Part of a small language model's weights: 3 heads of 128.
Each number is 128 + 24 x the weight over its row's rms, rounded and kept within 0 to 255. Layers, rows and columns count from 0. Numbers have three digits each. The size before them is the row's rms in percent of the matrix's.

# layer 6 MLP down (transposed), 1920x384, rms 0.0606, rows 606-631, columns 0-127
106:120162118093143082194181092150118136135097142140089126144138118140112128170118143104150069091133163086145088116121119143091087147118144158133141108145092089129122137109158093142099113148120135127154132125110170129123174091126069095122124110120098143163097117101120143102125137143129120127121088092117107107099132132111101099115110112130154094119160151137124117108138108170145157156150
091:146123134129138102141134107104137153110099137117170126091170158096134089112163090111138116084143139159138143116078159168144092116138109142141156062152156092117118127148130131148088128149111123096107144140115148118135143121112124110145145144100154146128107101143150078149122147144097135101136105118150122151138138130158139107143150185099131157109123153105129095127143103127125127126169
103:095105099141128130122152106150084098098102105118098133110143125148124156149119122112126115110114179134143140123115162147133160147095139152140098104142169133131137165128087136089168171094129115094126107123192089118152136172129150115121133133150131128113178147153102149115122139161149125136092157125081084139159130132131109143179117108155117131151089109121075129157155134137121116097139
101:116111157132144131085121137129137145117146127133137138149138130149162176126128144114142111101124124131097173140117121130151105086143141106102136162142102123127137118126120148118134167163117072084138116158135114112115156170094108129107118181160102140186163164158134145156112111126092130153119110102138135154159134145125129158161085129135090152100106141117120131091143109104125149121172
106:143159112144113113102147117115147138117112152132106115121095088119103151099193148136150104076140096113132148128129129136111142133136181149113136114107095126142136100112169122156095069101135178115131155133088149092147095113126096143157125106079071138147133156084105149115126120170094116142118087148107163128075083152126140110109140118089104102101126169152102149088135118121140157136100
110:129107151113091149145178136142141169145115099146151119102127142136171108085152144137135179141113158137124112169116118132112156122081107126128092138132148119174141129118114137092122160127097152131122140138092138171155130160118130153123141091138136135118122104126096133124135152095114145111115114077087141115154121117119122132100119123088119101117159113135109140143178070121149123089120
108:148114154133121128063153203109131134156133143108115102131117139127182119117134081094121093089115142130116157115129090167122114178156145103137145157122116153139133119118133124117110112172128172073065111141090123102085125112125148165162104128120111098143120113159103082097123128125148138162114136160094107104146093172144076169134136113106144127093154123107107121104132111160131115165107
095:139133117105126131113118139161152112141121118165157109127152138054142168150159111171114149115108124144163067124155129098137078114105114125140131097096137136086132147115133091155135127088100161176117128122140146151115144131129093098127178162134111121107102095138114113144109165118097161103190136113112115108110137147101104093130127151084145079130162122149127122117149119119152112132113
091:126115100142131117112162094069150141113123140153107111128146139084114088121183158124111080169097112142150103142117172128170110126111117161114139079141111128103143066118157111100153112119142132120123131168146082139101138088139088156113104133137157146132126115178138176135140136097085110125135128110123143123116151148117072125129140110127143124090142113121093145110115165103062095157135
113:113125129104142103158072132109159146118144150126083128123148159103168134136126169091115147131122113114145116113121094133116115127121100142184111123120125090159160095156101119150145121097104155097138114110104101133114121122148103175181090112134157123097081157097133107135115157134107155133118137085161148140159132154130163112132109135140116071133145151106115163160104152116143142121128
106:129164091126148143176094111131151141126177135129123162153135141123166130135146116152139143148117161131106123148107103139123145094174177149127092123144102136129112133143089083133153120169092127119143075131136108163105118117114158139098158103117126133125187147108101130131166116138161140142106141113091147111173095150140077154138155123107143119101090127123140114114186107095126119082108
101:146074110126121100128133108129129165166173143141100131140150122119121137154136164131075142146116128110122131099132117127117124138136165134120121146144124132107125109088080115156077139143171117076134136150097132135094120125126145148110114115083162151121137121130144102137120116131160113128144157174082128098159131148096154131120114105169136121101135132108161123140113132185119106123127
092:137137138110138162111120114118141138150088161138138122120123079099111129100138120108154124168137114148146105171134137124129146140097156130127189152090102109130124129190126146155084100134100145136122138123134194127111145113111114152138161073064127088133137148141126110135118096131132126180128168135124108110080117121138128135083128108103122111108160140075123124142084100086167178156136
120:098172168127112144132130153117097078100121129092128125154171146116127116115163157115112098140146114081141122156106169119157098109090118130149122124109101135133129088104139098149161144110100140110152143136139105116190116137147107069143108136107125109153151176136143124136078150154092105113090117083106131106143105131138089154094087128148158132139080154108158131100117104108130089155136
128:088129134104112102134152122126143141109132125166135143097126131106157135082121159113186131121144112124117072122136151126162126092131117130162132109112164113085084174170154119149150124152111129171127145141128146142135110134087108153127130119110121151114119143138094084156092146165113138069098133096118131122170107154129133155112119125153147102138114130098121103109104104115137185044088
114:124135123140112125131202100153131117131115115121110159135182111126137118130154131081140142148104110127118097113116128145181118116134141164132150107143075086129135106091115128123133113152158144129141133141095093115112091120133181115162139155169116126134169117153098159136123126140087110112140126121172130128083150136123160168144097150106150068123104113106102142164088111165086128081125
101:136153129163115112132118134119144089155151130162161148165111136119136111101082086140107129097145103176148110125145142099102148144154158150130159132122122162122077164142089143143116143102132122103152175128130123138117131133138126108118124142114143109118107121042147128124135098140132116157155161109134081117120132115099099126130148140157124122072107124140131123118118102079157124151125
102:124134146159135143138118159136138092138159152144150115136144066098096109169102110078151146158134153117110093127134100115115144142148097129122138124150126158129135129161125073151101178112131135116108061147121131128084148114105084133160151108096137144176174128154134149135098141131136118134125121118142145121175096133142134135160085087096148157128131104122178095120095132154099129098111
099:149105130129119130106113116113114151131147095159119098111127146127135091136129077136108118113152071174130139125089159138133149136182132111122124104147117130128145123158091153159123082155160112119142136138117125158138139142085135120181085135070126131096154097127139122095156148178114130129090123139142155116116142160137141143087092173159122138166163101091092151147106154119097109124191
094:108121146177114127124142140106092135177127122176157085191140115141128108096113146090098146105115138124138091195128148156103084141123082073121126118189118148114111101146138106158126120177068143193130132093129124124108117117159112121130108130155107139129114126144125084105143148131141122110136162113108139151119159133122146173129106139131173102155136119136173167094136131192104131106106
094:142129119135107090073143146129110105145107165135122132122157120129139119112132084150136149115157169136167163143134104135116143154116080126147144140162115171177140149164120118109085089121078113146139119179165136117116166123144134107125130105140129120125138143141095097150172140118113110145161120110094136117149166087134113137157091130168099214125144109101089122134104102119153163158098
090:134108133135138146128090135176110107133126104195156142149107135099124081108165116136127117158135141124163105137118161100130090110160108114125136117151140123143136110123080139138139123106126135090121104163132096128124092120142144130104158085134160095156119098107084146109138134114141161082135146135127113127159117132047129106126139123114169102094123133152124134148111162150110099145105
094:161157123157115088134152136140151112145145094131098133107160094099145165128151161146126084121114134091134126130129120099140144148157151083095085142113131135103135098118104120164157145127148121175166063150113082087158097147094068077107154143123118141142156128166164166113151129141175126141088140083125141126172139142129125116107091125119152113107114131125104079109122114080135124144140
091:130132146123126105165127120142162168100131127108125162128107135128121138131127157144134107131107126135090083146135123093145116110111167166107139117130132116109106132134125107143146127146144108105073181162154111106116127117128116102135164140133137185132138148094147101136079133128106112111110161123125120167132086147171062072118125148141184092140101111134150125138169152076113126133129
088:117148120118191140105189135159116127129073183119115132098111112114104156085127131154128117173146119120083138093135124104143075136174156080107151114144133155155127170094136112082126135125133132137146096123123118136131163155153147105099118147136098075141158131099119140128096171157124125099143157097145095188119114152131139181109087122112184106139119151139129128118126115095136149098126
111:118154067114130079098145132135111113130127120107120122137144096159144088135160158125156131094119091110130151137129161125070143148155153136133137128119155113137074115140160113134139095113149134165105149091062081109104114116107122103099092151128131119162181109156088135115113122126089087091123148095114119138154161115134097119083134155171096101082115133106107113134113104134131099126122
# layer 6 MLP up, 1920x384, rms 0.142, rows 607-631, columns 0-127
097:082152142099111128142127129128157169067092127104106155096115096148099140134111151099162115120143118147126133125136100126148120150177155141149167132153142147094083106132098130139117125115166084144115121135128112155112117119148152143095137110136152145153135146064111126127174108134112128142138134137148118150100152181113127140092092141149116152142080068117111120127157148163098126136122
100:100146085187136134113119109119120125143169092115087119138141132136101151105132067158120128151107136088121159110126139145145153126113172104124124155133125156092106146125183113117138099121139123112150142116067130192071152110126130091128148099096162126111137141147142087127105107125123170122119160103111155111124113132136159115103150157146104160125109092153086117152107104124154132143129
098:114106146157152145088077121080106150121139106134124125108140123115151129138116099114159135195146152153136125118085101123125155103111107112106096109118147145116133123162128138132135121135088152133110104152117151175173140157193190128140135146129173106098122098071095092115071102139130120106096131140118094101131147124105116127124124127135088101165109097132157109104158138151117146146114
101:145086109121181148101136131115116171131128141140128099147123142149160108156085099112177135156149122104130093107136138151133095144124110119116083136109125114128118142131163175149156159081127154128104146125119118159141139106162174060112113136083153095132145143146149122092123115115130143143134129117127110208112140131130110173093121106145141118132169133126107150167136100122123145152116
103:165129152132107128130143166155139116132140083126119106192087150130120123119128137155166109119097115139164180101122115155168122124136106134098089085134123109146124171156146097136135163130118112120117125146152117113132119128161128136128151135181104125133195117115133120159126152103148161149137138125148091146081084163140123149117156102110111141105119100116108108159120131127164122116090
105:158095111139123109122143154076140180137106153123138137138135103125128161168105148095124155129115143107179158134130144177120160118125106133101138107127128131100158147158097093121133106139148133116107124122148153101119136159132139148127162147160149121162116107127126171135134151107134101116123125115151113112159102134101122150118137085178118150091134089124107107153160161149143157142119
094:145108106130111119165136132133110127072079128148126135133133166125130125102146115115103121132125126111145138136102135133145208107176122135146118149136111103136088141135135107143089117123146117119081142144125113145124136169139133197131099070096114156147106151145118146120121085111151144143094108084128144170135082144140172128121133135134127163146157107155101151114156154125155089130090
094:138133121179120133129123160112130170103139109112114129152099104072132197147134117138140164167119156076071145155140131139094170109103139090151112116137106162129116103171111136139107130133143098103118121132085146110125126116083148169093147154140115119110147155159092093148087104144128149182084107159088127128084144139150112164093156165133128149112147149111140114101139092136135108101165
111:105160115130196128134072070143122141156123180125128150117121147161136136164176133098156153093136107174181132082121164148125163123067136101107161079168108148122151102158102119119095116145127132115122173099126124098140115103127102136117119121107096151121140131098095159140113149071109164083127127119109160125096124098121184118141199127114148122122109147131107139120111135164176140120103
101:141146110100116121121140123136131128156133118134157146148130066172115147078138142116109086152077108105126125139130128144134104140165145104096085118132065116122142135110154142144137088108106131121136194121067114107106155131110126074147100129113138140161123136154140142116113140114112124110153129133126101110099122165139153139125131112117137122117116137089129145182132154167124103126087
097:120177164159076153106127117084136131145119101119158105099100097133161123155087142133145105124147145113126153117156129109115122153149115166142140158144108131146101172139144106152134140115158133096128130151183124099076090122103150166133145126130074133113133150168122108119105115081117138138181139136126097143079139116113163136119131172118104119188144130136115078178124128100108108103103
098:126136115149098152148143110114097098153108156114125137162111142121125095158149138125069117109155151119145139121159102117141126130144106125146106137126155105123122103120120123091123161094093122124118160184167162163091129129160105140159114066153149171137095139145107089156163113100114149126090132141112128085138128132159108101175155164137152139104108158151140136119105107095163118126110
115:113156161079131150104121139131123137169132085099118117130123123124160135120132118113089093078149097125155123112129159091126126147087106113128120123119105105148147087113143140110115148129109116172097074085108147119111105138153134122141165064142164101120134089158133115137103123098111112151123157089123101132124120138130112107163125103103115132112131109133114121159124114096137114085118
126:150147123128110147125093154092135099167132100164095129117131165104133108124141163136142141105130145132126143126141171087128133101125124147146085118119141116120109142133132129144096098155087140085120101095134154099116137165105117151129105114110120089159148164167133113083136136156171083112157105153167102111162127063126113138096121087151178111092125097123104111170148135089147145149171
112:144102138114123111138080106131146090135080166139102140112112107143117163150100127093094107144101151135092113144071153129139142128098136135166141104128128081154118136121133184143131125138151119155160123134114105137134088118127135131118141150139126140149123139163101135166135129100108118122107126134110118109143133159166082117116154132079140135118131129099160146147085150114166152155107
102:105134134130099100168162133120131114089136117138138095136172140101141146128139154141147120061115100132130140144124106100098126104126186125144107135133113145070113122150115110143157143154096123106133137115156138119127127148125153184112119101100136087141152170157131146103179140141078121153067114108140129104191140139129140133111121095116076112121152092121065157155136135131119117107159
096:189121114121135126121129115124144129123144107127143121120135160162130103148163182111105110102127145154177113176126192134127110111124104096119113117152113163135128134171125108144098115107091180133142182141155144109120124150128153128152138111114119092085123085152130129133137138084083102124059115105103143138105126108133107094104164103106138153143173113123130160154086097150136144144133
093:050138150119165151130100143134065133136112143147148119153125098112133109103112129131171125127108118110121143084136145123148081112108136145072087104125120140108183143156113115132197147105113073135127145112086118157131139118120109126145163130105126124120117086122094176147146162094127138158124137127140128152110105150107175138142169144155094190127116080123096175129129107130148145123120
098:135104101163115166143127087129121131124091112143138150105152160124134158121137140116070139147160106132119151122123163140138157109164167165139136141150126109108123091125112171099148160097158085135118132101135109103114116121145132105087163119115138133102160131115127128118136126114127113104130146130089129113130122099102130113198160073126081075135069154159163126101116151197104138123156
091:094142132129151152138114142147177159150187133163096160133107090126150135164140149128095131123163104106115115113154100099088093116121134104089103115135121130145144110140089151149113135129132115156134094108112117135079129126095097119151114130154147151172172080119151170101144159126117099181128129101120118138095064115163078112148131149104123160098124127139131094119107131122123104096137
093:081136127164085124092166170080152122078128092126125120123093113166132115135153142149153168106158110159103090137156125170128111126062112142140116127117123120109138155128153123144117097178108124147133103113087153127150143169177133119138113169132150126152149081126158104098119127157102142109117104122114087132104103100101108145123137085143132114118117132094121142171169125118160182134145
093:122158148091138145134156139132132105124114161108142120119145145114099143134147095151122088092106147170116148142118142130112131100110150114130149147163130160145102131099136123123105120146120119117136132127155132086107109118110136147100138108119093155139138158136120138163113122114154110184160123119124086114122105144106110103133136136132110146149126110084106181143144142121136119102099
092:108140103116128132143116130119107151132152080150153101114102068149118094144099159113119166152139170104117090119130127117074112115119114148124145111103124136129111101077131126077137164065119093123158122139185118140126124161091099126093055114126097104156153103165171153124127131136166129132112131154137108164131131154132131148135141121133165110169127145127135156160181126093129148172076
085:124097108142097102139077135130144175147115095151167101140137146150134131168132155126143096123119116146153130125112140152150144114106104123143104100108119124125157166130089120149115157151125083118106149129136137136096119137091120166150129124110132125133105075170102133134169133131130123117109100137098120095133113084120124100166100091140127127107170152098168076104122158127107120140094
105:143143168116134092167138117105099111136136119146164158137106119164107094126142151146147150079128121154119129126127117164124120147141121125099150156139126113083059107133092129158127167117114156136106153113123130148101132132070130104125169136108131088111108132182113145056148148132114181179112131132143140151144126122148116131097126168133093096073124120111115136163095132137145153138096